Part of a small language model's weights.
Architecture: LayerNorm before each block, biases.
Training: 284M tokens, 4331 steps.
Each number is 128 + 32 x the weight over its row's rms, rounded and kept within 0 to 255. Layers, rows and columns count from 0. Numbers have three digits each. The size before them is the row's rms in percent of the matrix's.

# layer 4 MLP down (transposed), 768x192, rms 0.151, rows 259-295, columns 0-191
092:135113173131093094134124086078183134104164120173135143116115227160127187137122096116067078115110137146136113130104153092094147123096136110165107179117093066130137132113167190162139110119128130124126119135067155076108094165132095149135197124124139123127127137116164163147080106137096153160154102104094155153133195169138127132144082072125117074137169130172142122139105123102141166066185153098060102153097135144164063124139155149174147118163194152150089136095157081148101156152134152152159099103112116128135090173163189154119179135131113083080218144142187127089083108189161090144
090:113150085196176185160142152141153153093147134150121155066131134102157117158075122161108131117132089181139078179128118104123044126150142104142118089069182133087100142130193088173103121160130089116110166064149126125125189165129147159108132139105157100115166148138169129137167115169128103113103127172176110133127051143098130093182151115149141114153107219115200181163156137128146141104175102174126098184183107159147102141155173140192090121100149095113121144133100140148083166104082111157175120130124085106096141156151131180121152133115183177153105091073161126099065142130149168123
095:144130155164154107142191149074123138127186110165113123181086131139114159059095141131138100113122145139176148200127129123083077142156171174161099178051109056135107126139168160120111150122093101125056161126208140167202129136087138068091156130085080107174136159108156140146106127108148098101153157150095098115110192119092121095108129134140129136147138178167148103130185166092130122127135099123150145094133192102122104126167142240060193127147153128131184094130145116204149156090110129159153164112115121121174119144113146123129133088114118139111116129202142133124092118132142081113
101:131131217128142168226104164153120184155130137156154130120158141166102120142141124104154127138108081107146130158085122137160066146138184165099107084166116118145088167153132160146111138105133182202153121113194135191115192076163100152087142140150150137144134134126130116109122170097094135116111128173208131065051093135125111117139069135112138071127093180105157158140128193140138096138091170123122091149160142096163133137067139131116160109170091126154157113141115133126103151143142126156098183120120152124168121159143120173100191035121157133178135095157086107141198157092146169106
099:139166150169125091118095180097107191171179102120077118128111147160114146141184107117125123103169155125084141110128184113144090109130091142089165122177151150174101083133094099095148174159147143098128127129102114157099114059153122131141164103114181102169117078171169123203110086115146134164128224137152138087143111129138148128081166151116149116126086064110117146126161105107149137161142102092129127139095156139157160086133146074139088106042074100133149144053117070178092117152156086175157063117202076107144162116068108130117141128167149150181111133148181139151122116086143085107
103:178085130106155144140139125095162157132145161088147116121105127121173117157129118123088179122140107116115094076110077092138170147157125185132174070148100162107108179111106117131123104137177174126100097103176024083079098147089130115133139182131105051183123080103150099102103124079099140141105140164167171132155101113140183131102109137131137149152145114174100121145117134137130175156062161125153092090106171155138121121126111124171134106161222150116076082137072147170138078173096182111125146129162173145166111175124173141180109131084147150095049050130100078104114131108102127120
096:154122091157104109095129144148171146123120088145132075124194143114135143109133084193144182101163190198160154158170156061082160134144096112147152146068081154097143132043120134107103149077138174133148140086097093080150123129108174217155142098095123139193128068135091149098095099105137156163107130109231109121139139125141137115102104140135153176103127123143166110131101144111162149087148180168130103123113123112130167070160085107183056134115184170126113128066148075118156161172107115151140109083111096119135128128177136135083149138129138109158135169110166130088099154155154071116
097:144135159079136132124085117135092088084116132161116129163085154038147127062165111186189176156185163181116168085139194052171158142109073108121149150126180115123114098137129107098104146128102114148123087149149163112148125135117166087134146151097171094136059119078126166125175158190165113088128185124113064116101109084120145170154136091071128117154113092089152152064128150151135136154097148093116125185154115124158135108124072131162134093106145154154133150130065167116059107115064081086092082143074132139130140128125091102158073134139098161112073112132170120169104109115131148113
101:105120097157131103162161217093098155108173131096160116155091143050179171115074144150173113195120123113103141094097160143100163080090138153150137069101089105154126143083153134112168111183121110126154130155135100066142166091124113146124099175150148150137164161076111118059153165190198080156166145137140198137121102147161110153143073138121149135086113114097167104112122189123140101072168165136064168138113101167127124066123111115155148117124135140114091120119200146174122114162164131153082154146132114142083107075127126173194148153126134146101180149114098090120087187091119104124
106:169121104100154140096140139141179122111156122110193110114176146092047146143088108123153094170118102154095122139091135147098122188099122112106180069102137178144168148105088110146101091150083212134119148127110073144111088148119132159116124128107178118138119120168089111155130101123079129099105126173137116094154106119146135144120143146179055115175124158092167128171163105137150150108161063106148149115131093118142070096143171145094158051109151150132172095124146102153131095152137119149144099108128102079076146149156110158161145255103228098135153151125057123056147118114121114160
106:158094139116153101147164121150128110037121137088109090134129128129162128147064147165138122114176151169130105146145196114121143167030134173105126121096154160098158120123074052086099157101084082086156175106168091135129127130135123138135143137105154111102132158103153129110143147113119174083111187115093089138133153102095126085134094119140161111157195115108196091156031119045131160098141159128202161110124115080083131124129149099114138139145135175168187131155095082146133139099112123107156125085160127157201122114075149096137117076142119086133144123127114173118100137164044121179
110:112120114113159150166126135139141108130107125173141191116172107142091155154169078185070173115126148148151171154155151071099092161123119160130121159144140117104148165095240119137130158146162089097107110105153156148127151170080151104118084181077078135153088065147094164063085112096154137130149141134071119125097099150043123152119124140130122169126148196068113188170152150135158150108128125079167082160120164206135135145104185091117164141144140127175080106093097133129125145126123173160121125145137154154107112199138138184144131170158078136159152139152168073139133110165165156070
096:131147139159163099148157164154146164112129152093135130137166168103121075126123166137118159121071123042142151206170172157147127120122162144149139141116136117127107183108095061187159105154123124155126199085176122093138129126147137149145163090054102172180099111121137077156175109066134089095164109162151125192156155114138136128098103081172127124108158124123148140132088151141189128117081029108151150167126175148056153108103076148171139134125127073169138077107073093117123126133171121151134129088070059137161146178085142162106144117180108140116155128132178127110096177129101129100
122:148122092106105072134135098119101069080087189181162196140166102101102112124155130073100159112112159104145154149132084092097140143119117078189065152104048087145184118106124157144100205110165156141103136085131098144122134104145133158173101129122101116105097130172069141155094160092124139157077144139035120153141138076147136177100095101061160100118158172112138106110130150100186151086123116170165097109207146132115161141143108145089119127130140191103106106130192108146140124142145149145116118186154117101123156130153165101145193153160177109131118165106132127192110161086146167174
099:150105094121034148151089082189136127160160086126158150073123107169126066175124064088148110138152135149151184122135134146090121149127121126117137075121099217112147141161162075128118122135161187150154111111149100148094110119149162107092139154094137130107138103171133082167089121147185147112137124136104113122151152165222134104156122136096086134088132107158149136162144106127106029176118073088088158110071084155135093120132100171075194155181109120096142130094139141069104136117149132118162138137153070112173104137148105124140123052155195189158140136146115150129108174111169122107
101:108139142183079160137179104122118079107084170060152148094064133104112121143111181117125106143112125128140098148126148110181171161132092112104097092131103132130161162156145134160163102105108156179124142160086118159184129171115096101142139124124122111154154106094144128179111070091159098125161132120093157113147149056189148075095201123135097145130133103136163143130104119159191154134103109132147091059142079176090067146146126075113150095160133148123153182153101178010105177082183094102147130148095148160195139088125121108142101109138114128126189133138172192113090106139137117187
103:145139111130131185108136160197154134104136124137114157097132074108107161168122139137155082157109100147140168138090105095196165122140136144110116116162103139141091054129205171184125160126152139150127143087109092094168094145102151100132068084073113147116106109156153131113167082059140149160060164111170127108167074136071136096138142117116124182071105169076156099160119191180083117135102126143121077142126152197132112117113134168182098083132115095186109120113108120143122126094100083154063107146146082079140154147117120139104115195155147178081130115166172124121046182131157097122
105:126127113122082143125169118179164157063138190107179148107117163087133135143081096086140108105111090051099107151150098105162167139197139133156130153138149101141086140139191077167090122153127151093112073155116128200125104102144071126191142137183095136106179185142099168159130115126099113145105112123195132118094090167140159171092131114121172130156169122160115123181136108051161195189089092148124138190072124134165150115143072174109105102084105103104140180160129157123096128172085096143134096177110091096117160143122150114167145089133073138057103147158125141111133132127162146146
103:079188145046152116139115177094121151118138160152101107125127117129136128125118142148133171113143099150150161099159128156123144129168083148151201183101103100133148098159096067144137127131147120151115188087120089093149154120137097144154113092160149119132112068107119123142117118138033158121129145032158147132136100111173123139094064164100106131111079134126144091163156063150098173159093124059192119018173144121165129071148092155085133089119150129163167167129112118106083146093150168144127112170121092079109146160159110177143099179156128123121139121101215104183146097141130102153
090:132163127112137120169137150099162169102084143151130112159141106107174076146151110169107128124114121131121079157114185130101141121148151147165099172200172088137086151073152120130142142097115133155093129150204100205116138114147190138143110117156210161114110113164122123097115132126143150146091084173122154134116121106092118074110116111107151112104141235103146127151106108147123140166200120168160139069101092057114133200110184195138171060097168163108082099179101140086153087072125103145130178148079112119104123139105082175100117150090159169076078127130139116110084152110143135138
105:073124049147136134145071053110156071108104106130100144101163195166160164106066135144165089158160109136197115175142150102135148089160129111118094072147169134106147137052152143088147147151106136116120138131160130137110117154176158146093091170175136162065140121148127110106073120140151106103146065163125107107142112130159106174176108170127160138066156126121147120161145140130186174134069116123126124143065145181132174178151086149148119154158154098134128147095123097154137105154152110097142109099169107131138088147092242106158133187090146124107097197100130125091161130133130125056
099:114096151096090117115131092121049096150068112142090110179145087215108088145130134158159140103177137125108119115139133178113136099132115138120081115075170129143182110110168067171106152105188162077068126155147101160179107077130144150131152146100119124109074118174154101133111085093113120114123090127148182146130104099149113102111176135079161145168078153136106082142171177097057152114123107165126165117151118179164191106182107138124115039105094128087120162156109127166130115067130126146165101092073148105063203146157114145122129131133112142154132141131084148126106104042124101154
100:079110145103157133116142110125185100158164120126103111143169127128125061189218141160075140142139137141166119147107167168085086153102149092149134110071156081129122086132137153131106134100150067150102096141055115138104145099143072043060122185123124138163131137136122187079124132205162138062125159126120123125071117106148128160184162118157125100090120126062093183165082103088098079067114132146149140157125133154139153102128093112089140118074115114072133171121134138138150205122101173135137092168134117137105154153141150145114178118125192181179132139124134113187155131091137112086
098:113112142134160170146172191123039135150088169157139121150091106136110083194156123135131145120107133144110132096157141152164158150129117165127130110123109148174131084172124118145115125112104184157107074121142185071096074092135122172115100118081137139114082134156126070140142162153109125141144118125172185122153171119123140111095105174162106081147127124134141178116158132132131080150241159114099165177162109100123102044134149081131114113120068083132078139095149170070091208125111141098115079119124133208075069156155122114140140124157139167154118096166140048135146109076126165124
132:124124134148094181126123167120137115126116149163173111152124121073117150111123093102077074099078192139078109095192158170085106151106124083122149217067087126092194167123106060149097108110118135129126170127136101132159160150118166124135140087097112147183116128129118143140126120147137099141131175100082110139145050119151076205160131121121095075191170111208116091148142119116103176112080153125179124097128093147113141155117137116105170110140147141151183180135123163140110120064178132139142112137154085134127158136091145169138155141121075126056141131111135144109096175224158144190
093:121173088103106090034107106162120120166117154140122078141114097109148100108133109051101137071158202177097118101164066133124132074085136139081127109162150184139144134171091118092067155126163137152145113120159165109169081089199156155086170181144146125084143132119134095118134122145139168127081132138075084131091119100181178139178115096120150119149164121157146079146174120144164109157161129080111101196130158109169100133135057156117116165065089162157112159107109136143065182074140142108096194125158174104139106150124146126095166135152123168109148115130157142072108144125089132105
110:122118155143157150123148127163193098067059147133119128069070123137079093106151132141142104163169163115126118128119138107152166143080135109157123159116170109179118097113143106122099133155116137134184123078111070078181167122074083136134085114138185143126096173158148122111122210090128106178101145111047057098169124137135133112034101126089164128155132078123117093142131083101122134101160101128151135162098154078140118147138108135088174128127190142096100106127196132156131133158124104203115144120117090113180077097125115056119075123068092090120125119117156124151088150127190170174
099:127124099157092121139128064102151132142124127094117129098142068154076133114104119082159105150091148126116194125126112113141145173067170185118159073177138102115078081099111105116178109099096109104105077116117169098102160076075135119127092152107122112116131101127167050138162119100136133042146085163123169125150142148137180084113081148146171136109125190159083131127086167143128112133116099150150090149148099155136103106098137134137099121182081087184124104103174112076160091140128179099176135143090139157101114151179155123182121160098098185172106137121086146209023144123121082131
111:162063069126124143152092185140154156115166118110160162171177161137147144115166171059135079106109113140105119141124122143121161194172148135141103127169119083071186129122087120144141159134093131107154071141077102092140158122132113102166147158139119157201135125084147104168106176071120180110139120119109118124156157104118123146083131103200160134156151162171099114133155090063147122169100102129123162132139108119173129163135139184120173089124052156231161155080174118126144128146161087163114153130120185142086154157117176150081125102114148122067132097078116123121058138197127117163
091:142122180144085114155106136118126131113125110094039158156103166068111133071144214109137081110130096122137156153096077129089149098114145150117168119097113125113126186108124123105180171180159134151166073158134091101131145102104149115095049153079156102120124225161164111152137116198105095163127143119058144162130117110143132155108139129143152094150109075134153125107187147056132126092135130141156173181140151151143086168082168153133103146152100179056090146133117120163101143115124159174186169127150101090122205108128107160098114084129144171069122132108089146101149168100111139171
088:106091150167125119114160146117167119117128182156092127135092115169107105151082199152116077131094095152109139082133144116106136164086119074106128128113224111223169125143156137183141140151116106164119164165130095148118129214103129158130128172096195158163139121162137127119110168141115061147153113154098131100175120121161094169097168169122088113150093122163107152174118115135094162057140140144128172051080122077113146137126201162108096070077106187164085138082095179100128151102138170062131189105141154111154137122092093133092119150153120098120153108138123124112164135130186130112
101:104154132163119155122131181165115134153061104151076148074156096158168142123138123162096099150111134143096168100149140064158138107109141106115111139078141130133123162135161131150112124139079154180118166125140043110029145143159110160090089099064112156127206112125069113131085102094147142102078185123115121193141129081062150122112082127129168110065120080131154139111075190118097171144168151143115119105033124126097102119036141116068119105122129146145124137101159130080121184084124153095106164082119127139179138106158172151113113096084143115070123128157120125132164117153144146156
099:203085121202095058077130110106149127113095147160100121153171062117145132150133114093126109135077138158107158143093121159116137070061124113184146145128127122103151148126091121149126093134123070196179165138194151109098061161093168154165132122122129141136160181097090102150123154122084126109120158152116106162126141133089119142088150106105135150107170059140128100125125121119114173118156091134141179159095167149099115150158122147093114188077155227150148045069104084154108113105201103103099134103153166151132117124153153178128108183065162179141122131141130134127106075146092101145
103:130138118090154112158168124115101105144101090137145171082133110124107099173141089149113156092126162179147149097176153140106129090133175097096107075187143107128159105134115137130098101190090135134126122108131152134129200101136103097071169144116163136092124160129113090152118092133158181115102139168164105153146089170180161094190126198124073120120102150137196127080177069130103103162094140197107151134141138119146108109147146183089110121141083144111076140127095135206087103080180100122180065132085115061087214147101090116120124137094078082100111124136066138164131133105164095082
108:070152154145106145114116112131114089122180094133121094135145116161145090126164106097119177112192121131122157166143104196119159158148121122158157087115160084130149123072175126165100150127126119112172105126190073088126081072097127039151091087179167147140145202117129164115152130103104135095120157140148082096115146110115123070156165128074151106139102144151127103136167044120134083131065105112143129113094131054114182100115157097107147168128142078131152161061143152080133129054208165117120129077168133159157160093133087155093159101167153161176168117167117174127147092132135155102
096:133077112171085125163082123129134143181068136123106121081117111145142204061131117120160130129124156117079139098164114179145123132164207115090094130160135126133085125137132108123083117106110131126126126127081117177190112113087101081119118052209170150127104150098134140114092115143143121114160102102193146156081158126147143124146131188134078106102118089093145163158127123133164100084143138146063113144131124061140144144156080139146110172099077095158092116074202118171156168089057197143103196128152082162193125137132139095181191145113148125162123139106118153085152151113134143079
099:156192112067119113093130142113119078086135186195145078099156154089184131087166149120148136141166164185100129066133103159136164163138101152119155135100129140063118133076133104099061138117161139142109186081144078119157131098141201113118117155212157106075113109118137075138094122149099119142119097136137141168151105065148100103093135121084134110084147117099207132116163127116092124101131156139095133154111070111157130170083142125092111102144136129118094170162073065146159115166133106161091123110141076134107159063156119154133151195086164082134173175134160149168077135134153078101
# layer 4 MLP up, 768x192, rms 0.163, rows 260-295, columns 0-191
090:063134126150102073146152124150135063068137157120110086112104077110096099158131177117066163103170104154154133109142170132116114132142136073082102077102128141112028130101169087105134143057139171090104071125098093132148100074151122172093117168162131070163123130075126117088135100078079138102074120128120152091123136114134166123107166152187079098146138142051157158209108088109126177094168175180047134123128135116111140093167179116136107104097129156162127146132121146142105160133187089079118176109124127131161143165111141137120126127165176120174141146136115155137116153079168103146
094:119096215071063129142141078104107096157088115132118119154103195097141118140135077199101165144127193129155098165134118154095170137119145118117154147133166124142063154133120096197101070174144138154145154143087096130104116213172115180089163085106168132171085156094165159105108124145086185115159160173125111209120136108170163118137132181121162109188112098169121138137042172123101149177120114107132096102130132153140139142127130117117101105142141132106087177131128121146149114124129064094102136184148077178066139154105092140129130159151209123112136137140103116128117159140162117077
097:103124110140153071115136169136137175181084077108115100205072130112189127114119107156122113145151111137129112130123084158100125122106074168167157184076140144129109158150117099117125088118118136109151129115035115113183154153152090127120163094158143129116119185116098122161089100129074142181167068105138150160134183108148144076107112124147151096151128147187144163132136067138085126139114153095098169114184220100143133148113073081145072193157140103126146114131069133147223089151186146202122109147131169145128150147129105095175144161132106123121106127122118167146076148116118055143
097:143099170098137133138134143084177069131095129121077066087211150133152127100159116178160165164206098168145129227125128152129151163145104105055140097123151168149147130126085163104143126092052117152188095147109145118150146139115187133095103136143142143085132092132108114112166132103106166075183193112129120120160140160104081134116132119074109092115128040123195174155133140109180139157130115152128188141136117090111136107134114060143087130129087100152066106119156141176135152154113135127155123175162102137158113092124170167085082161139123134082135136106083122192145122125109169082
100:159138124054094144129137127081135144108144144149107130168121123159115140132122222123178119143177146122166072132107140123198082160121135065094143139103121168142161188167141119079133070096094136134121112109110112116138165124219128115182116143127120104159111137129140137168130145100155138099140143107173084182110132155174081070085104150182108195145093080157155082127081155181095088110108162089172117141158112094131120139125112105146149101101101099131121158104128157116100208117176166129087171096131095134105155126145132174111193079155078076129096122182180165092206105147152162125
088:082118120154127095102153114100110109121086151145100143143131114117124120092142107109118159077097133119075079108057118161135122175108112139114054067190098134162099089135082142087138157110161102114160115102140086126123111086140116171123115102145157122240131124114136111154158116095082162104121179134128152126085140134152205147154090135108163110108144153192160112136134080088201170125137115183133086118131101151160088154133158117124146123111111132147138143221059108093161113144087178219148140129139174106149119056124131130144115174136165055121168101069123114075112099071145139160
094:111187087141192128125126106144162071140114177138156132118110145118126113130156059161224107180134099162201080092083208118125139155149096052108111093159167082103171157138118124105164115141101090154118134120101216139161146111122185127136150101125161169142157122133169077094151132130078122159126097156125106143129165144159131152162091093103072063138169115138179141202134148091159105113159142099101185140093123093120112172159116051175107155110107128106128187121125095111147093163098151096102148149094165147152134148137092204069133137117097123128127160140104105144119076116124115111
090:151182134131148103138105173180149096147082123165098130098137158194180123146122166195117104118124073107140127126130142088110169151127110153171079174120171142111135159141146085155133163142142067201062131164154095140121129142109123115144109078142160153151098137103133128166158059095168076122138126116132095099129078161143065164152151138145108165149123108196079099123080113148089114117141114153128095118171107083133105150132178200117071155082089179175142105113095065118126160139101119071121093136144093175089177105106102096134203108106135121158146131196078183133117124113182071152
100:102079194126077135145111153182155134139092100120112160119106145140111172120134100109122151143113106110100098120079075137141168133084162126150092102078127159118151112164151153089092215105069185148122094096099122167162181180105091151167135046151106137092152088093130132108123130106111141102135179086167099082133087136117062117137157106135120125108153179128140108139143120113167131156106162064114154095185064100103085148150149142077204116100076108146116136079158130120113116190104137152112151109147116176120172161188156153118149048116137065151093117068160168138122172125113144068
112:146193126113111116126173131151119212131150077103119209087120123126132182165125129173136092052112113093076120158109150123216107118135176167094161088128115126125094128157150171128123134139152141155088129093094184128095130114124096135125152086122122112150132105110088184160103103083170077165132124137116096081162123153111102162131126094176134136141119108070100101108162147122100182152186102130159105100105127120103134119169130091144131142095089137049122173094113222160092197147095131131122142120059108182077121100185127085151105096177176117111069141138200106125137133115142092110
101:121125134148079140097115106120143206165130086115112157068097114170138106139210107136163099164098193100130172120109114111130087131091178126132143130127201122153132044131112128088179060108154130116139178123121095161131116176136175176145146134105051151161143121148086125167139116120154136089146163093146139061107132165087147159169117144125141137169130209111157133137060169108091141090177126141107112083136106127167149058124176138150138057123131078167168147121156161100121177105161126171095130145151112110096190077126102120167094128170109149141105191148090082103098107118111171130
093:120107104105147100102163120131105092114142154162126110142147119148108084118144192064137160096118107145141183130151141034115083148149140137110146155125153191156162105089117110042079167185146152108156098099135162132163105102098088088098120133128112064068194129139116105089119138086108115090101098111083102171159125142066156109183162159188116129100171124170112146131107090125168133148100214130095104171159149210137136099098094106134190121109082083172126115093158097171132152161083128098158132180167132152181118165158097133168127143090136147131097108134140112127150112057150127180
101:199161184104148143132128125172108149100132124142108130076134141123134108101172150143121068084105071117106114136121158051193131122103171126165079149132067094090151191136103172111144153112174121131175098134122095173153138114109167123112077161125114083122139104187117099086087119128121193106168141164123142175115109120150118151158133179109152155141127127159097120130042116133190153112201179073146113067155142078124171177127176174094113172148131114137093140139150113114141114152096117112116194097056112161122064087108127090149131124158155132143139157054179103126135144135148117053
107:081136129125073148124155182143150117139070135077115102063138135126145212079055122125123101143121124187081066124096126158100178167149185126139136142080166091110084125180063146143113115144162075139107109107161095139129155123122134138114108111132206071150109095079099145137180155130078085145112127131181138138154190151125112124087120131147120102139106128192115112123104113139083197155105126122175089115188099118075152176089117107092191111092065096197163075118098105155096073124103137094150111139118148128163157129161130128116152121111088146145113154136135076149157142072152082141
098:120118167127174118149160083091123140117164128135147147123083119208070094103090107177125161126097118130155133122165089194089135089145106160146111173152151118173104154103108127041164139140131122103197176064175137125058113138133117149090130152115133179154128135098119130132117167123162149136161122105172114119089084193110140140126129134113107087077109163166119124162160104073149122156104152117138058134142184142106147198096121154174111189079144089158080093101148129213152082164145121147110110156125089167201082132130083081174183179121135141134132135168149106164100091153120135083
095:196144154113200120145111130201208138104117097076088112210128125110115125047152120166140128165125102149136112138147154154082140110119087090145181149155175090099134072144165125154129131104136122121117136127101103117086149124159159136132106079128091140144143182143147155130146088121093132205120167134128128114126136064071131120138173081145157083145130095110155092116080102129140053098134097064120203122133079095098049152138108082076106101140151109103119184129121088102114084163170122115142134104148107097171150181128137107142129165186118157124152187187108118087097143152163168165
095:096159118071162100090115171137155103152123150081112130119116129068106107159157174101199154157155173149084127098151163192131153179151132162162062126100148120166101103173092106175119154121098112073133129177128131132152133067117133115139130121054193132144131124136075122156145139112149111126134131114157078121108142160131070067159138155118146074103109103132192139129140095108100118139150119044136122235075112104110117141125155145147079179076190089114128186171108156117174164080095150127120097132140059173123134096119136126102153160130167118084149132122144085179127076177105102098
090:115099053104075103179113045177143127168116109142166087146092079132140121184181156138158205136116127152150202080136132163150092168179134200140146149097106119175137125142145139125145135162173121144165159099139124104136089168118171143179126176072138148111165173156107116140154109128127111095085103112191093152120147148170162173086144114113179127099169194190169143133112109111159133139105187135083151088067149106145163138169156138081125127113089111103128137129162102125138195087110079109187086083189094124123147138092120105112095114115091122119150098104112079116107086126150088148
092:132109131082114112100160124101138156180166154119153047156203112152124165074122093073060161142135127103172069136139103120146111130110133172172045114200076093126155141117125142142071102170093158114086109168106140151049116150128183162102135142097119152163079233151119128062137096173134127140166086145131127101174116157075151109125111163148089143153134119120079130141088142102079107172141090128194107134123081144111094148087169124155103143183132140094144131168162119180128114116113109143100099128170149183147172121112153155059141128117146127132123124133160078111112166077108146117
108:144133139175104141152171184130103145131083126105209123088143094172105128132088133103084142131108095133144122126072084120133109177086106133158136138129120164122143100086178183158087140174179127128155186076101107144131185150145107193084173101067144147124091146145107123114199109102143131158122071151122105136143099125122117200103130142138118132124136117145121058144207128155141132109046130220085161102136142098094188107100111161115148112127074129160110120117110138160082094147184148149106156155136066169100142143136142130114087063135141163098095085111130113136179145101138063049
099:101142111150147174123116182105103174100118119121129092080085125150163100117149105083107171132075124154141083189112117168149167095163140133078105097144141162121130114114162083127111129136184156142124174153128116153085168125111114090107136130132129162152067165197058102126130139151173116126094097143105138081131091129120163175236124087111123124150133122122051110136125107132080086083035105133155155128117159154131105114072151112142069096153168099102087145122089110111106167169060145161133137168108123156112147042076142057131126169103105134099126159104115137153223136172117137120
105:136169123133100099189152164158099158114090119112095146090130137123124176156137184138102095114112163135130119064152084122114118121148148098114149091093087169131113146173116138125107099154191154135041081137075110052162135101129187224106085133109109046095149128092127152170139141133185123084110179178109102172139161130164180123093139159085137127162145199182129159143098168096082113101091166172110086087161138118108167115096120111120137152093161221161125117104154163093139136137116118090098134131183126172111111128075108152079081148162087116155162106137122120163137120137145114165
101:116100064163153087168140123155164142138177111059113112117158164129136144141129171167123141165176129135143164056058117125097131141147111162171134110158152075132086176091065145124104169085151188102186136096166112157103102156120125135142095108107165199166138120093117173083188211100143127117156107162096143071147139101135143175138127162155110148076151193189167097102110080130146110131101101098127115135117105084095111094132039184133139150149117168091087060128127094123150096165174142154106156160109050098147065094112121120131125100140131143150149135116144117120125092139095130173
134:130133099129119099146124146132155127140127078167149124142136135215079109135187150199131144124163096133130148150119134146123088180179140132190111064143109155166088188127060071137137123113210139116150169158111142164082113082142152143071137123070083088188126195154179087153135156087145146145111114120118103148136128083200140116136151141165085120164164178149113117122122138134121079099072158145119131134051082123103104145095163126093113116150105178105123110116165130088134100134116161087142156111166088137135112092141049065092137098136099099122138095113096084104170114063203139121
093:124110136178163177171187166183089132112136130071077154137114113145061143126091136164117185138176058097132153139129132153094140185100141082148058105108135050146089106140101116140162132134134073104093141148121073131148146172139089131119104073111148133135146103156166118109064117150171054100122073084160133095130136133072089112153128130112133126169094199078085156098126138113083165088052105126165093104157101148100182128090147083161123104135063106078097118150115196136109136115093120173119105157088118124113134107144128112160169168183137111153144124118089105120128160133194160144
101:164132168101189102125087164133122157084114163075116157149115134129070094110123163176150098141114089092155136118124132198130064143136095113150134143121103145109171144154131120105131144123147181147120143170075124184133141133175109155185109151174108077127184101224147125114131120125130097139137055163114113151180147167108107098161144172125155119171098115194110148129155100170097150090126103123111153185148130104143165122130173167049139124155142102120054183133141136098149126091095140084127102213138047071121083081126119149204097131112118102120146155072152141136175122090137133082
102:088159095124173110187135135146117087089144132130119096154106100118075120169099143111130144130141189116158191086124148074110096142132123141192097125144204214126112089190169081115115079134132130152146141101073091162145074130165122144127113077125110107078118103133121121033171167190046107171158107123116111133165155136170129118130145138152194141132100126133107116151109102125122100136110152153142124096102105136093211095123093076141165173156198165113140092139141113154111108132137112165123086095132197111151097070161118163130071174125152135141085104153060149168105095106110115098
107:125098172132185122149097132142126129157132064109117154119124099181111116117163135168080135121085100102145158164104100086083143199188122156132134110177170105143163200112163127183163111111129093093162103143067180148137142172085103218116090079180140135175155105047164171125153104077078159103147111109138109103130112122124109078099103135077155093118088103114133149075098101132135070121128127105173145154123113171138171150142107115137165155173042165140059108097105133077152153155141136125150144115121114092105081096145163150097104092127128132146139137167096067196094116124161174125
100:205181066094113147125154120113151114164115126121146088085161186118161105139116119186158067129069110130130118102137139146185157175169134081158135134188176135122064112140162098131106144056158120095124118147103151168151132116080150115132179101200103134120190078144168099141117169131160124152169153113166099123139073096129118068179062102106116134082143126091070140146133149170135124109103162133132176112186152080137090116140144119081142124126175155164083148141145172083123114127064130155103114200104136091117118076140129123145073138109084145115053175133127108160082078129165138130
092:105158065061106107084059141161108134082117066068172136156098139129174172083126130106114127142109126075094127174117149124172096133147135146120098099114104111107096123139127129095154164121123122143131089115129172118173128156128152105169197137161069105094182155122104105169129161078120154081144135116096072146137136137116132070153083142108149149062135124113190122146154161083124188165091142122137086158115134165099118159100043140124161178102109098180138088132141036196133076141092108196125138131129128137143099084089220102105110152131170170167131119106147111130125177115099104130
109:171120140140095129170122147087131154086159103125185157091082101128103177125112152192132093074134132126115161108101075059161070110121112138125076097153112168119143144099182165142158140113118113092105080116112143139150110103133097076141128150101171126120072138088129155130135087108158154127148113097193085083118133162077194163128116158183119175207152153100133116094149133123154182111149136118144156152160235160133165119116160143111099123141129162079137147106164084130139160097112100145113134145070117143091096101102137131200130087179198162116114096137132154159190096124201063088
106:099122122086167138200134150154134125114107115132153093084063133159097171101084157161115202157156116115137157138146081093169072165143138123064112145131089092176142124212177117164101157125096157115135133169121147174136106101147101101159109118181102118123138098160159102088110087137154109108108069064145151137125129121151157101116134157155142122185143091162147109153150100132152088163078126114143115103206128112104141146148090144135126095147122063141142200155113101146172111134166155140146146178105055101119082100111141102149135000202107120099148150123050120131155156119118113155
102:141115078141125140054083085114114113179118134132140087127132135131144129153213130093095137144152159124090127146180131129149182140082113094156079140108126157103101078187144094131120116065188184086071173107197126131114130131170105164230174144134133097135143083144130128150188133165155128103127125140160092075143152152103115129113151150183136165123110094116100130133129161200115116087129129091105069111067144083111145141129046132109150164150117127187154117073115102210126142182108102146088085119146128142117101146159143109101099065119153070090131106164144091133163117091117170147
107:135174129176118114100070150116137151146114075121091111077091136119097167134165123102087075077123105127096134105114142128086085149177091156082117076116098118120144142174134108158162084107151149098150145112098145114168127151175127116194126112115112113137109132155125079145136135173120082108151123155094153158096058126158138155098115097112105110067154143161187148094099083183170108136074089086120146153164097180190118145144134143052128118150089108120142162188149112185155160158121137095167109052126095177101144149129162095185091158178188160096155059152159162129147157096178199117
093:170144137129158114122109177182082136143182088117107195118095094180141137131080160123125129095129151146197147136050126078116116103129112146150161136095153129097161127101134090155101148127111141154060145105077158094082141130186116153143129120117082113090184067140095079124122148102117116103125116087091150140163155106149136152152153132126144099127136112162154141126098114134155111108124175090152112127076051138105143197106075156141124044171128168089129091133160054197102128160146175043149170028120109126121119121130163171061117131152170102143119122127121083085145072130134098135
090:046127145090122151128150085178127188166069125075152120206130139152149159118078084104105131188173118144151152156129132100147132107136109100091093138159121107130103114190113102087147094103123141136113088113154155126082145160149102093163158107102117111189173083151113128108151134157145147080137088097154076124121100117125125152166125079173178150202118151131106097084078137114151103112144111080168088096104171162072156125158051142105087154130077127156058137136137123074138142122129140062132138076085136147125113150112153160147080141131109122118092125108068099123165141129157235190